Part of a small language model's weights.
Size: 16 layers, width 256, vocabulary 8192.
Architecture: gated attention, value embeddings, learned residual scales.
Training: 524M tokens, 7787 steps.
Each number is 500 + 25 x the weight over its row's rms, rounded and kept within 0 to 999. Layers, rows and columns count from 0. Numbers have three digits each. The size before them is the row's rms in percent of the matrix's.

# k: layer 7 attention key, 256x256, rms 0.0696, rows 54-106, columns 128-255
# q: layer 7 attention query, 256x256, rms 0.0684, rows 55-106, columns 128-255
k54 137:518495504500536495513476482508475499514474552492496519488472522532474478514493493480495506521504537514520510546518522530534506535506477508532515470468551418500506481495532500529496452484518516507538544465504530517504490545525526477494438451474504519496528503501514495508504481490513480537495548545473488554468513511547482518517486474528516513470492483494500462478534516479511522512493
q55 117:493514509516492455529495477502477507518511507476529497506549515475526545473532536464506523463494531565546507513476474490504471486492540514487504467541510519532487557475503487483477477491505491487480483526504486456532506511519465476499528480523498508513516497492530461477511546488502535505545570486503497419532504569501471471490493476506506496527517519481470514480471537505489519491492
k55 104:483508499503528527496502501540490543510481498536471488494489512463499490501506465508533471499493471478541537456545476461516504495554454505509538476516492511470474473537485498478515509497489511527518524528493480502521501499475506493498464532495552501491466462519493503472460504474524530496494522477557503509482476483497542508513467532500483496534511554470494499472481495515470497548501
q56 122:464504455524486509517472528517474514509464501497476465486476530467474473534500547496490491481488499497546496453539479438516511494473470495532509482500534463491542497516500496502486498470478503512496536505448484502490520492480472513497489470483517499511498537472491493487457505480490485487514492501534475520514510519484471501509494520511529549486501526486474532491458503493474497525487
k56 118:479534498502481521477501494523488524533424531534483481550447490475490469512496513481536491511502516530551447475523511476505474497487473537531517484528512491505509492518543470509531519490483501534524479556514492560515455583486480475468473496478510505482469472511538563480483496520507482466519528511479496484508486505519487506510543496506511512540513523459476516480516513495486509497518
q57 084:503516491508520503472519479509495477497463489470510486558527530487491535471520472463516487507510477491483524497522485482494510510481545506498510507476506488483513521493475468487521491531514516510522520531505462498504496469507519518464515474471507455503519489477492504495534499422488490493448515526467521487501450490547525512527532474460441440466538505519512529546548509527497521511501
k57 077:516459424532520539445488512524480476479488486509490458483528523514464493509462495505496523535468500490502502512495519528507528480501520502488485504496520517480513491518485489494510460537516488539484511493532520484492510504515510506543481526504497479471477499508505490498533484455481517505512473438440489512483490420536491494530505489488521478480489494517511481506482532544490527522497
q58 126:481551531502461493546553469530457546521518531523473516508526523481541477468547533521486501483500492488545514516517506442526475486526522494461465516512504507496522506541490470527498467504492531479483485494497489489501516522530498471505498531549480518508486479525518502475489504517505529488538495491503500465544504523500487469485471492509523483516498534435518501479511495510499527498498
k58 108:495491480497530503511464480546443473510490499491446484467526525495436485503456478509497495526479480491484537521520513535505529545485471482526510457483499509487482506503472472449522520520481511513558552472500512501528493509503524521516470547504534498488532505514512525479513493484493543535476518470530541556481511458537523509484477497482520497495505516504538469473471523491440512535494
q59 106:509489518489499455488510493477477481508491511512466505556521544504505522427485501484495509546498517527488488509474456506507472507478509535459482519511515501508548490455527491546515525519516510497519464519478527485495503510528517510463505526507476482509513488512568459485524537462497481471501510511469511484501463532522492515540494488503482525502491514484493499443482510494484471526468
k59 100:504496541504536500479504478501557476481530484535530524522468510514510485515488494476537532514532453485487561442505508492479542503513560499480514530490468539466490512519479509491520518516497512482456496470521506509549469501494506476539514521488507494493486497526511505512524499426485509501485482514490516498502497487522523517474488502502477460500503521543526509522496461541535518507494
q60 102:530482488522530532487500495528496489508492484428487487494541515524507536471470454458499462525482482502461524512504445512506490482507500486520499475480479525437512500495471489512562455548536506529504499528499515495516503476525510523471452544480517441457461475520510487483491521476521501486480504511517507525496456501540509533490513464477473455497523485505527525490508471513508497521489
k60 114:540487494475492497504518513493518482499512489535521534515534493510491491488514546518517522475512484499508542491496491483493474454487535577481453493475482551526520533446507503544527505467507521500455483471471551495517467467549510504524536509512494497517500477468474501509513450514494477503515477498484484437508492516483520512475476525543519494508499537504542486505509484525547513498526
q61 119:477494483530515528505508480517480523476523507499487497492561486521474508458507447504483525471488494493490453500510525525471556515495507465480470487548471497491486492515463521475504484542481494493522503455500507451507514476495512477547485533501545512554476501492451490517467496533490497461512501515530508437542527461557506467501497561485512538493482515502519477500494481504501534526522
k61 107:500459515500506504521489490505493490514496550477476506451470524518512481507483472527478521514507478505494513508496472434506485524554483479527540528491504483483472493512492514493506500475523533497524499456456529506494529458568482554474514553471489549487518514522473489456475513507528514507475512522558512520482514508514488487474446505478532528516491472513510485518492485513519523556514
q62 096:496515475540510515536502501525470516517501492445488486474526533501510494458471501466506514496474498507505550508490471483504462471505513511522475477534516575461510517483486475527534428539523504486479478522486495468554513468543488511498510519491467452463440505508507451469479522472515537482523503490523483483501467498558468532470503489481497484472537546488528516444502487513506507529496
k62 106:487527475521508501508520500506504493489465519550480494495485524480480477535473464518490473475496456515521513481531537521480528490480531524507500497488493505472519523465469504490539503485472501519487553450475529513567506495516500520491512518519517497515530548503504531476478475518454519490489516487512491498500468488496489528470485526503460514514532531482566501479498477502508461504489
q63 123:531513509511520516505545501510477499526490506446494506516527496506512501447544477511510493493517514514476511489493512486472509511491558491524511514509518456497493558557500440511473489498536490503530460500475496477501461465513502477532534539538528490532528480506492492487503492506501510476472485499521541486523528516528491465486506456465511460473504505505507486514457515499528544506527
k63 100:487489502520518489560500497524503492513519489461473501468514488502463489487521510518477479516484433514500523468484467412452483480506535496504517517512508528454461497547483485498508541496515509481454504484471550471528497461548525541531542564460505508496462472501461467485473503507512553492488455492512508495502532483534538504462485523482516490530498540490525519512498506487533540562474
q64 123:495514507502453482433499503530511451526457480512466507475439509489474508524528532486484482473444497514477485487508530472513465492467524516476521484504539523474528536510523467546461504443518436496501503489487497485476473470531494462544501476543567522485491508523491478460518499497491529476519470484492540517501486561481451480534486504502487480498467513505460453520506508494520516491536
k64 120:501508534500517525504501506494553480513486456441520514520536480521470491448521513493523502518543456522487490477488481483476444494510546505511477499525501503512512488517525478497491504495482483503448457480600505523502484514504554505483501524512520478490496485515541465533509473470489489501493488486481537499490487530510502517465525502501476477502507564536496518488508475469511513508491
q65 091:496496536476485473476536507468484476506514507510538504524487477473464542496497544507540511547503536532531490525501495527507505491469477501481487530511502490557505506509540532479465550479512534483529509550501517527492463559470500465478491517498525504522550507506527527532509531484491493536500545489449470479507506522519504476504491484522480496548476477496454520501494502484497512484483
k65 101:482499509497451492486521547487514508513504500537538474524471512449550514548518540483524505502483505466499501443519481482545519466505457497499507531504516546503467517461518548484486514490456515484513525532477471489465505492448502513506508464473446480463489461464469548502499528475495473475523459504500487487521524537478533496501484522488495479493487489451470517497457527521447528459522
q66 104:488486518499500456480418522474520522467507487519499500507468506509505478509518513443503499485543495507510488522466531477506447486490479550495504512510502530526508485461509487519468466466499512489489475521498519495501513534485476524509477448510465501492460509517496479486502510524512489503531523454491463508481490515460484513510557474517510501477494509489469482492492494476503444488489
k66 091:504514489532485525475543507505531527503493492544504497527542477513465522507527507491519478473511521513475494497556506515490496500460491539499502521490480502499533500503488458535495492493474471540505474508489484473491478516475507442511540481499495509551480525526496507499506476494481493472499498499490494485498480500443517490507527500498489506546559501480510527489484516499526470455512
q67 110:465527482505502477472529514507514458501472480513493530560484485494500527456496541513515491508467518528528492538459481526489451480477489518489487534495557535530539521486540462529497507474501502513488496511483509504493485531526509536503477510480495444443490523516518533509494511507521460496497467454490456491464487484514490516422460511506515486474511485474504506547479508471516466459516
k67 111:470512529504477529526532518501530451486473515503506489531460484513502527549503524525502513535513483481495533476505514456479507491519489535489494536541502520459428512518495494467514497506479505535498475492486537485576499518533551498520474437495458491444479480510488514502477460502470477509531464508459464535486490541448530488507511506477490460514502514492491504488473505520526511484551
q68 083:506521487530513494562487476475478542464507498510502497422511509496545462577504510539462435512502492482554509495509548462495534472513484483497507486488535487483476458546455490507519464505514495486480510520515478501506555507511504536496507479519459533532503522494431494482474479495508503495532492479503492539541513467471518512514522496502532503489526512462538485482501498521492458502515
k68 092:485477443517495499508481454526447497485455497510475533512518509503425483480477488478495485511472503513518504533525504530503550498500506490468491517487477464531541481496492482487551498525517496493507502491532532531507472539500465512470456531509536493518522498489536516507532499460493509506488502495531459526512449466551492508500488482509498507532522481512563509484536463511486448510444
q69 114:486504495473499502506566483510490497524485486521501560505530521501487490490468507586508494538491490449496493481507484504508549543497496467494459526489538487534480492507511491491512574529503508519523504479529486502490506487514490550474505542484484463525516504479504528515481485502467486500482455529524497474499510449494532512449491521489514522488492480513532517498517474487500476483552
k69 114:508478519475479456507491510510495487451490564514523508491430522538543494514519488490485540540489517487500508466468509501486522546530499487450488498526493504518481522484531532496510510525487473456504504516540524527496514515544538508503444463499470494419485476493498487517515510488547484512500476503485495517495517518529476506508514507494503480478464484505474468516499501478515490520518
q70 111:517512454488530559551508485530469519527526500481484507501513494512507461509455471550483490453524493499490504446497465511503547515474489473527504478535500462455493513516491507495556522522496492509503488458488470516528503465508503517507527559506497512503519486453489513526491457499480470500466472543523520525488516468511507504499471513475492571489508518526533517484498493511501534500488
k70 100:489521469501514461482463469500467485493458519498437491493442496496494503488468475518471482503465516533532477494475534527484507501469501470530490460463515473526526529465485533511496484503525472483530528506514470521510520484518489491512471506507508498488510541504494500497513522534518510515480490493501489507499514461537448508520500481498490532464476446504490509522542486458515474491467
q71 114:501492500489475468509503508483530503499502468552507502501482508488545492538516507491529517502513441455501504490534471465512488524513520507446493519435504498523487486474509507491492514518469509530470502462547479509475525459485506504496475451496485532483470515502528510489530527477476472497502520529475520507490476490455505533496499494556472499496518517504464503449534493506485448475515
k71 114:493487514479519501463496529481485551468477477517487495512549518497497487468517449494492494522508511465479525498482500553448523529451542494495476470520496487512518509484499480504489568540463462478476509510541487497513502498451518429500507506495507471468517514511551459535473472539478479502486504500522533428501496503481504490488552498490478507472538511476473467504484513468461487512470
q72 146:488517450504494537514521523523486522507488521516498476482469488457502441570499517562492477480470457485538502467556514492495557496488488461525539473482489462499490490518479509480507500486469497502525553507484447510496500486459498513517518519494516507505549519467443568492476474490483489504478462498519490515509502513498484489508483526470523515511506496478491505547496494501475528520501
k72 080:527487418525506506480482493506450498489499481492472466494541525519449512503479481512484496532481519480483496528501502536521542496477475504484479485459530496484499490516483501489513470549526497512524554504514520493497531524511484502524480497534504493501522530463511488511545481483502481533492493468454491539481496424534493489551489474485517484464492500522538469504512512518465513514494
q73 103:529482480532507510509441498515468509492502498499455499474491537510522499514477494472496488490517506491480486465513476444480481472481499510462533486486490490445511472483496513536516473485521480486496491480463496482497537487527510515493496468485518519501469512503489472493512512487508481449509496515505530555518487540467471520599524478506464510452503523512509510480506471504509503524508
k73 102:506477486489531502475482482459524510508476473519499507541500497535471474459494476511509486500528498548509500500487489499475481492465551493492512511467481466507566493504488492545511495468544477471470457486565498528489463509509516487486490544507531506529474524532536502523529505487492519489456493516486509461486481454523470523492524482529476506525523478524501518515542464478538485507437
q74 093:523467505494521477431507526499539467509477469483522515551524503513487518455501464482520512503489475482438528502481480517471476536526532500505513513504508532532487511471525460490454540518488483525499485515530499478476462465489502541500498511482513440451502472527531504490537500468515504530459493538508505488455473509511490502462523471490493484471499471527470503516520507477514484501509
k74 139:543505516467539494496516524492533497446547493482521506451555486571523495489543487509503525536516525461450477545493489494481482516507481521485491488502492513504497506519524511532458507517510469520483450495514496469464537496539546502534526479540486548513493500502488417544504487534504502507492502480468523510472534506453518480498522493503505525502473544516495481497489508481532488521545
q75 100:490523447526505536498537514535499503512469512466485484521480542474502485486472471505514487490458472502494538465528477502483521506511538488542537500484510485486496512505469460483535510490495491521518524506463462486510499426504489556478535520494502419492530517497487523455494493445484511468458467500541502513492456508544491509488496515469485471482546496500503520531505486503487509538498
k75 086:531475418529527509493490506520484494470502478474484476468541508526458499507494487528473513525489486491484503534502497492495533474493514501468486489483525515454492492518470493498511481550544480513484527494521532475516522495533509508542496525539499517499484520485495464496508471498510507524515500458447495536486521429519500462513506465479541465466481511512547456510517499524493515551501
q76 101:489485551497468475481503515499525476472479508518492495510489498494478525495523514431530527536507494493479514524477508522526460475485527566499501513515500521505500512492518502539463498472505499516496470508500523469488460519504498444501511507501473499506521507513534448459543555532498517485507531477481556482522493571504443479517476502531468477554490496501490505455481520486519512482464
k76 095:524513550492529525517518529496540524517551475478524504518525471501518487476519558497544522463521464487493517477486459488494443495506544521522507518526479527531476508516520464503494512500453518522457439488465524495531476479484494497540519508496512512514473486511506499484465491491509474495553513545490514439524507492469522498471491502478545475505494546517479523500488495521519548489512
q77 102:486533474513507505528511489512488488519503507459517453532521490486495504487475497463486497498497487559518510479478458562542464475485491521536442489557495536495500520451485513512540467551504525522459493495499480507550483484511524473528501527493493501473501477490534496527540512479485470520490526521467511472499499494562491538454462524518469503520529542500544532478516471500500509483455
k77 112:456526513501500497523522509496504479528437497509464461505477495438514516503485490534507478484488445463523535476508503481488493479470517499543499520491537542466485534477462506471494491479454514510476543518445484476571519418516503488533498502480498497489519507477481518467438499538479528507521506522534520463503489498465497513510483511490485513477524547477504515476481512534488490483495
q78 084:535489497515492507514508482480498549470503496489529504447524516501492506552480500524443443544510497455499484480539555472473549512516479448510489523484491484492475476522475517467502480535493519495503519500520466511504541524480495542502464494477486533499500528515460525487470443492486505493519516505515534535561523501488528478502541491490491514514499487483514538482496456503504459492565
k78 087:517466460459514489498447504516448508478465518534487502462511527497490480498493476478501500518483539534502500564472530522522525527495502479454508485487473498557522502501507510522518489465493483501535513525519480515451489517522505512480487510518485502510539467477516517495545521472523518498469467474496488468458497462545457488515489477513505493541512471504514482489516540508471426522498
q79 104:532474479503552529499497467494494493478497489505506503522537505508503533527458486543493454484510472485505475467515464508461554522478482469492490489470481472481493476485467521476576531567491524511518542500520486521506509484498536550456512538433516478495512485462492563515497481476476459507470509570510493501482496477509521501537517500506476523493521489516538522497533489509482487504499
k79 111:503459485496500461499456477478474472475501512509473514487490527521530489507490474521470532514498564479510531557452510517513535509501490472477487511481514453509512523483488537500506488504538503468495519502539494520461548495526498494510495506533513506474535511495485489519557511525516497494479500495491505492492491473514449495520485485525501513491510450529511479508533475514522478498479
q80 118:483496506490499521484473526510534518472477501519518442507521465506463447516528482505469508492479448483492465531515507539491563511531469492523475487494490499487504522472483502473477503538434507532501510487515502525478488515459505488537474517496483535489471489500505525520495468547514503506479488541498496475503527501546492474457475520493523564524513481451493511513466520498475489538506
k80 127:519483463515512515515454508546437541487504531487486488453507500472509491530488500474488501496477512492476469527534532514508524528506464495530503464464509475498500476501485499470479491505455501538536533474440488481504516501453472486484495499477509515532563549492499478465484485506501465514475532479515484515496501521508469492544476496478494537509493488482475503502492521497461528488547
q81 089:506527508514498523555502495474495536471523503523518488445500490498519463577516481544476480511505460454549521496529542470506556528537498466506507492479510467499513467570469517476485478488478522523495532486527477508515522509478501515521499510523486557539506512471431513480473482500479516503500505479525481542541550486471517491484485509487534514520506502468507482479473473516497478510510
k81 105:504481433487496524489465498529412512493475513508456518491527519482464505493467498478469467504424535505494484514490504530504545515495481487497505481505480483547508501520497475495521512518488492482562529513493513535488494520485484495488501521509515465490550511489538507472500491493531490516506484473540512511474481470553493487497481467490527499518516463494530495496482518492459476515498
q82 112:495483506527507459421499527479560459503460469492508488514485509496474542505484504442484474522439480538456484519475515527495477497553507510508477509502504617499461509443495485511455477520489494475479497524515503501491487480509492538479508458482480484488470511526511487464518505476506538513491511510500507502482472519499491496485503511497508452496513471502457484498511508497496443506522
k82 125:506510494486553504546515514513537487470514488466509518460550479521494483517530513472501522465520492512453484512512504480473482490517516529475488484510457489483498480508500507486522507507479455537460480459516507490499494479511518475487508512549518537529510511509509431496487463549494513491516516512522502497491484532469510512495519530514457498533530567517518511488511480504515464486506
q83 098:488550484517483533572490482508445504505542517512476507453523510500472481517473506490507520500528514483556524475522504518538496485471471499495470504567501500472507463539511538521521506484500492465516505495500484485526484538521517476520534516509504517550501481490468467517486507495496528477538473512491509516516505512545462523516458538472498536507492558491562492451512465539499533535464
k83 097:488506495502480510492533501498525449552493532523492484536427511475540482509442484514499483485480484510505497419500503509515491520532490485515529530498498525518506529506475521529501485495503536472481549494472501530528493497511493566512462514468508491507482524504499571455476535455493519507536498538515522514490496468536492514476447473483529497479481506544522517474480465520506493493482
q84 117:488543486502489524520480484480504479502508483529490511476437481500512498553512512507524476499503503500562504495517530511487501493463454500499501521499522491476501493556520478489541518457496456488502515541517488526492513544509527493550511475485497495467506514497484494500481492520509492491560482451457488552479493475480498499521506502483497485487518551515503464523495514524492479471455
k84 109:463500465535451527460511473494515469517507494487501468552526489505482495532456488504463501506461548495496500526520499556541510484513505494516483497541540504529490521502502509484490507520538514495503520504515525516494508536504465499477451441489488458487491486494501555526511472496458457524538524498479458535485483484500484493475460486493532441470486495504510498494520458530499489453480
q85 115:459504494469484498522527523467509508500504517541502493468477485483478490538511493496520505530437505517493474508533509531539551500507493508488512496473498526510476495480480553465479493517476502461476513524492501529475525475461484485474510451486461546568490518505501513499494511478484497508492494500481465478501477461503509505495459536515506515572502480485483511477508513542453475517500
k85 138:499509459514514511512472522514459540485477498496514498492500516445509492538491503460493479483474497491503447504518515544519533497500503495493512483483511483468492496448503511444503507525470504508521555493489496479503478494433456499484482509503481488496542506492514513476481503519489456495534516487500486502526494524505501497519522517478488497477501487459488519498479508486434518457496
q86 114:476506537481444496483550517514497504514485498524503499491476500487490467484548516509521552499489465479487505510531512459525498532537556506462510491480539490522537522542510501493428525478477514506502496464497499502478491472491488438529477488563542556532486498527498500475505513499495537493486506495499499470523515510487489482466478503509517476512457502472441453485456500516500527512529
k86 111:514502524497507533499487532526492509507498478477504511489531507489473496487504513464523473538511460474456465445497482480490518519494499494521502488515507519501478484533520458489489530514472473499495521484519519495510493495454533495494530535461478479486526503518546443518465481478497486500501495484513562493517527534546545500469523498459491507495492515506481503490459545455447537554511
q87 106:484537477473481482533505509485466516498499503499505501489502494484541477514509536532492472534510527490537509532471481510510488458472483498502487535515508497520492502479517485549519461490540514507486478525452499513503514513516524551491513504533438490474556530509503501523490481493534425491498467493483491518486513493510502541468470494518507504489552482476540543490492507497494454489524
k87 094:498514493540501495537532512518467476501450511552506492554446512458482526516497529496517494518504461514519511465538538516469533467489519509480494511484516534475494515443481514484523500508456495523486485495465525496558439512487487502505438477455512488474491464471490564494495506448457478482516477514503437523535477530499504507539488527490498503477504475464492532504496493473477544462526
q88 111:498475522537521487426474500520526482512472482474479491519512507513457533468484505433489471486481477551443461516470502517480474478525525513484490476512497586470478517390481511511510451542487495469500492507458518500496490477521498500503485493466508519497469484543505494480540495518518510474504512553523525461481495525538492468516508502497490489486496493496453500507499506501499494508504
k88 130:504506526488518487524488482496533469492539483474509507475516480541493484508523492488509546475575494511460509515474511489502482497532520489504503490476472472471505506509493502492511479481494497523463473419510493480494503466535523499507520552517519580529511522510494428513530488530485519475478517529503504497494503510482479523495510515487447522537547516541488524506533491496530541487503
q89 102:508525479499513524532474490515479550490500497500497498496541509523496414489486458529470511485558458461486491459510495480502539539480483465538485473518485475485491503489468504482526501570482505514500481477528484497521526467483474498537497550512480515503485481457490499536493483513463474505491478541527513494511524446494538502494532488468505555486499518539534531477516460481508496489501
k89 106:494516489518499454456475485500443527493481542517480479462498492502471482496506453501473484488453516526511479536488515544496512553461497492550509470456512480548553546473492513526471491508488477501543541513506465492492517492510492484528513490503522495502544520503485492487501511524528525509472517493525497483501522477524439502515485488507495562489501495487488483526501503475501470502518
q90 109:508532530493505481528514478485499498536502506457541522504523512497476480480455484500478464545558513514484534481463521504516482516515511479553474504564489527537448517494498504503520480514516523488519466496499503488555485510507490508500510534524470506501561477493497493507522472515486516530491495529541549467501552486497529485446495487445512472510515500535527541497508477482515518469506
k90 101:483562550449454471506546495502516455514552519518501502486487482513529546476526508505491531453490496499496517496455515493535472514509498497487491486492477564511489537482516517505505470496480498513481496534482493506507511470579515541539510483528502528497496429463459500480514523481534534497537493550519498498515537494492486519506472505498483520500497541518509500492498506508521492497543
q91 127:489503495523487488457523519516543469471462482487513483519487476481501518506510558462491485499456515499512503514505523500490448460498498536500485519483548537495536501517520439531471471470497468516434499500522493488483486497512508498525472473454525475398456522542513506480480497488515502493507513442453508527503456537474438495438506479525491474491520516468512496527498495487525473479521
k91 117:486499527503507531535492516483532485491460459482491479496540490504468493493502500535514471533521458489500538514518513464462455522483517527495481528546510514477502479522495458480486503482473515536471474506520526485551505523513533488497498492516484485501499484509520502514472475506471509532480484466468498471478480514444544504493522507506515465542519564488523495429495505506496436527508
q92 122:465510545504491477484470494500502499470478506536535528492504495486449516522524503488502488552516488473531475522500530515515530523509482488511473523522492511538486512458513523485470527482492500530532516514489512476503475547480491509506485492514481498527512489496479484503515514523494504463528477501523496467519563547493510478475519527508509523515515475489485537523500479464498471498535
k92 119:523482489492454515478492542551482525484518532542519501495533488460535500512513517488482527495477518496470507475489498485539513489552482477485519504528473520508459500502504489475505493545425503488528505527479502505486495497462507512511488503476484511477492475464474522429502496450551466496550468507514498487474500490511477478521447508438514472529525507490456523490469550515464538474572
q93 097:538477512514553481495507482508544477500482524471533501500476478489539510534514493500518465505497512519497520485477516521493500490510529526518554535430527474520474494490489478516485483461508496560483478518531482495488439462503491526495526516480455538489522534496509499464536482500508480538477474529508542540500527506505501504485492484521506489528497433486509541515491527479510463457509
k93 088:496506516457555514542476494512491521468467483438451476493542479502463544451517514508511507445519499492523524516460515486487491474477523487474484487527463497521487454498521492482492527510492460510496428534466532504511478495489490489509507509510536517500485435486509469495516506520496489470524495499507457487526457483447529493510533498515506530502540555532486511466545494501493520498483
q94 109:511541514489523480503509494509502487542486474477538509539511522488510482500468529494499464514529474477495501470506467467538481507474495498496500489471536511530499490457507518488543490530504539521488496521517493513534521476503514529490489533458526509438512466471528540508520514471443439533479503530501487476471514501453509512461485463503487509488510512516488561469543464478516502462485
k94 117:472529540481450470465503513469489494497505492529499488531511497500507526495513475525506512489480501457501543489453503516459512529453520522510463492490504517484539565468505498513491516544430500449452547537529497513520541486522536491542546491514488475438531474489509486530496495546514494496484467484499528464512515500482482497504521502513475525485547522485487465496490512482531470503496
q95 125:492525447518491521497527515538495499537454522488486477500445521460497481543483504525497469481445490521509506459541498502495526482487509471546546490476487470481483522500480497496528507478501488489532532522462454512506489469493482531497542510493514468509567536472467541462495484475468485479471449503541499527505492544534488497527489526464491490500519485492489524543507485495484533531496
k95 079:524476413528513510490488502512473500485498473482492463484540505519442507504498513523477511514503497498499500525507502505511524467478502504472479472463535511471496489512482509492531473552534487514488536507518520486494526507515495500548488509541498505502497521476497482499541479481504491522504490473440492528488511420523488467539500470490523466462485513519532470511527504530479531515495
q96 106:505495542490515483518533526442497488504526502484558513487495506483500532510465516466521496586515546492495542519462526503512467492528500520531500524537503549572443490493522521490456469476519539482515485543490514494540486535488504537438531487505471493518564495530487491478496506474500521542483539468517488487494519530472489483452506465475525465523502476492479535482487508503511492479505
k96 095:508546502467452478534562543490519482500559475553517519526517496492541551499526553478509482455481508503482490470488501490525501481490475509449508514513461563494497520503525516520523484489464493487489481530463518516483487497512495540509516477521469501504486436467483527488484535472527487477556448526512487498523520506472546496496492523491508493518507500479523519474477523484493443488506
q97 123:505439533501519474440460519473533483464463486522519506532487509501467550527506509444492466510510490503480456511476522493479494502507483520504504515509497528505495501438502509503477508471499512504525513528465532486495500528491499536467491462478492473504494497503494490483518518515513486480511536494527483496499518573486493468541542497514483492480501458491461505526486499476506463512513
k97 112:534473474503487493501499520517514528474520489530504522516559459511512509521513540495518532483525554540464502512496487476509488462513506494472502517488470485489505481527497482505509478506475475496493445509523492499439500491478499463517519520515488545541494516497486485472529477498555485466524479506481511489485499467474476475534491499493501484564554458518479545520502534502526495459513
q98 098:525486505495502464448497499509517463542485484462489512544513515510464552431490489451515493510511543542438484500439483535505440495485501536537479526508502532501498526443522482526519485523541494494516459525491534510503482499522489505494491495480514425475511474516536497505514477516500500502491496500494523487459475521537472508499522462477478465471489495541522513509518496491513507493503
k98 127:519506540486496469540534500493567488519537503485523496512467482532555503498551515519520536481574483522503533489503495456497429485519509533489496513506506530489489521519505500544490480452508509519422465514483496460489510474567523515533515466486475537524456480504446491507507514533514521483519511510460492474492514531448514496510507521515513482494496542499477499523514484524557515488523
q99 100:528511491519538498480478470517517486547485498446511486538515491518490505486466460477485465446512485543479480465464475544491485506488508501566486478513493498482492537457480487505547471541507502515487494494524500524543487459518493511534516540472529483455493476466508521498521461516473483517478504532520508504471522480519504508488509487470498484476515506539525517517509478484520507480460
k99 103:475520519489489467523488470489496477517502500460463474474506467513503522482514483539473508451491511497521532530479517468484467498477499498524478473506506500492487531518482491500496488491501496498477518521486475490508566449586520487550539491507522505511527491497450456499503489591531542493505512488517518478487497485457468494516502489529503511497525541501518483505518478526552492495500
q100 111:504466481484493472503514506494499518468477487552522532492518503490494489544512532571478480533491484431506474494525498475483564529495460484484488526454512483527494454497515480492484551521485499523503511507528495507468519526475492561476473479454452474491489533479509522520469475509512469504512480514516491532511509508467535515495524502552516548484514462483519525514521486466475427500571
k100 103:540462459504509486496462520527446573419465540544494507494493513493507477526498483484515506554489530503509510514512520535477548533491482508460467482497491476520532476467514508499501512526476474502527513528549489511470491549465503462481446479492482488471502502485501523497530500475521460504473470463455488490475488483510454494542520502510496507512505473498463498510521524480471472498533
q101 101:509476514457491480428504513516538461514460483505492554581465509512453534452482496511506503505515515501437480487483488513504485529455493521509499531492519508517518534467546451525496546485523503520517484503498521499487473518506471516495491520469519429451510494502546528507511487525497486512484483498497514487461482515501486482504511485495474496476484475543498513527530486469517488480519
k101 134:529512544472504477501500515490558498473524505483541499497479477545548499519547522524512546507537523508500511514477505490500457505508511534488478519505520507516497529505531521521473486485490491497477460511527484485460518510549551486526505449525463523481470496515473492519531495518532482503491497480415490482487528528457490481505516513512510473501465504489460488522507509497555498482543
q102 109:509517502528501530491570493506506478520490512480529488471502467477513515536533526532475465532440497507534512514522534519482523489524504485529500492477528481514506515565476489490489489500506494539493535517534479514505474498508535482543508524522551513490528503509454533483484472490496514510486488447490507508530535485511493483439481500461553453524490482454505477551455507522521518486513
k102 096:481474475491488517559473497506461455511491468452457501477542498483477516476474529492485496516474493477504518529490492450513512490513477484487475500555504512510470484541507484459519508493507522514505523510491554526527520501507498533485482506496489442484553461458526493499499481476507475522515490473509482541490473497530529502500464495489522485500505540513547488477511500514464506527500
q103 103:527457509454494489500482531456507503458514489521542487551480468499511501524509526527515482510555506480517515525501489504455491485476447509500507534484497462541518480515549469483475533476484526524514502501504507531472498595463537523512472489468494500418522500510553537540510497516537433536496540483450474522467508512464516493482505443523515514504497480482487501523482547478493468481499
k103 096:515492516512491506458547499464515497488532498551520507541520483519554533534498519500514500535501573460480521527522529523523519504480454528485472500473517525528500489500509537542451484480511499524524463506494488481456500529497497455495478423485469499524495500494481523548529467476468463507474467505457462499486510494467508491551496503497494504500471448492490509517508527509501478472503
q104 079:516489475519537538475535502526512495511493519454499495536540520501502518439482438477517503514490498506466530486499443529487502516524537484532507509487495502491486520499483478478521507530502501533490501507494486480505491428507518540469520526491504418483503474519525507485509484441506517475444496519516510490479469477578502509470503487462481473488541489523512536527499488510503504545477
k104 080:514493448511517499521477508530488507492507492482495479422512499497510483515499492541475494534490494516494485528486499457470513452505521477488504506528524503450454507507480511490488525510539494503468520509467530466512516457530490526526528536510499536500482514480489458483475513558502532516516501464477501501492526475515528463495484496491563474483476516478515467497511505523505524549519
q105 086:477486534475462463509479512487491519452517500561476499500511485513504509492516534477509554493519496482504463518500507490501486501504475534435458499498478525490520491480516516512475496509471523485499488475514528510486515563486490434485444488512482542496455508510533478520489538556522511502533527498477508473519485506462491489524491506571482539524473531476478481435495522487491487474499
k105 071:495490550482510497489479513476525517500520520526541532533451498501540479518521515479535524494507489473482519483526493534492497556517492514525528497494484492536513510494503488521489502457464505497532464460482469497504483504461502473454484478474504504511495531537524528517479512493488496489468536545531504474515505536475510531476491505500474521522487463491456505517483510489510494477505
q106 098:498494502492486515546521498489499547492526527509541506441501475492540465562535496549479490496514482455531544504520546478490548526548522448509521503493491456537466485569490499456455508468467492524480519464519469475485513508473497511516509479536473552527522502516464501484471474513515530514502486482519492505541555491454527484448494507500568511530517486463490492519473502504491505487535
k106 100:521503457477502527475473493536437521474499493513457523469539511485461514474481476482478455528460523493490479522500507539518539526502469457470499453518479504528487459514507491476520508533497480514581503542489512520484486533476480495478490519518509483509512470479520489486518504457507488530502485472523501525474505463531520487515489494462514489511492480506511498462496543482415467534503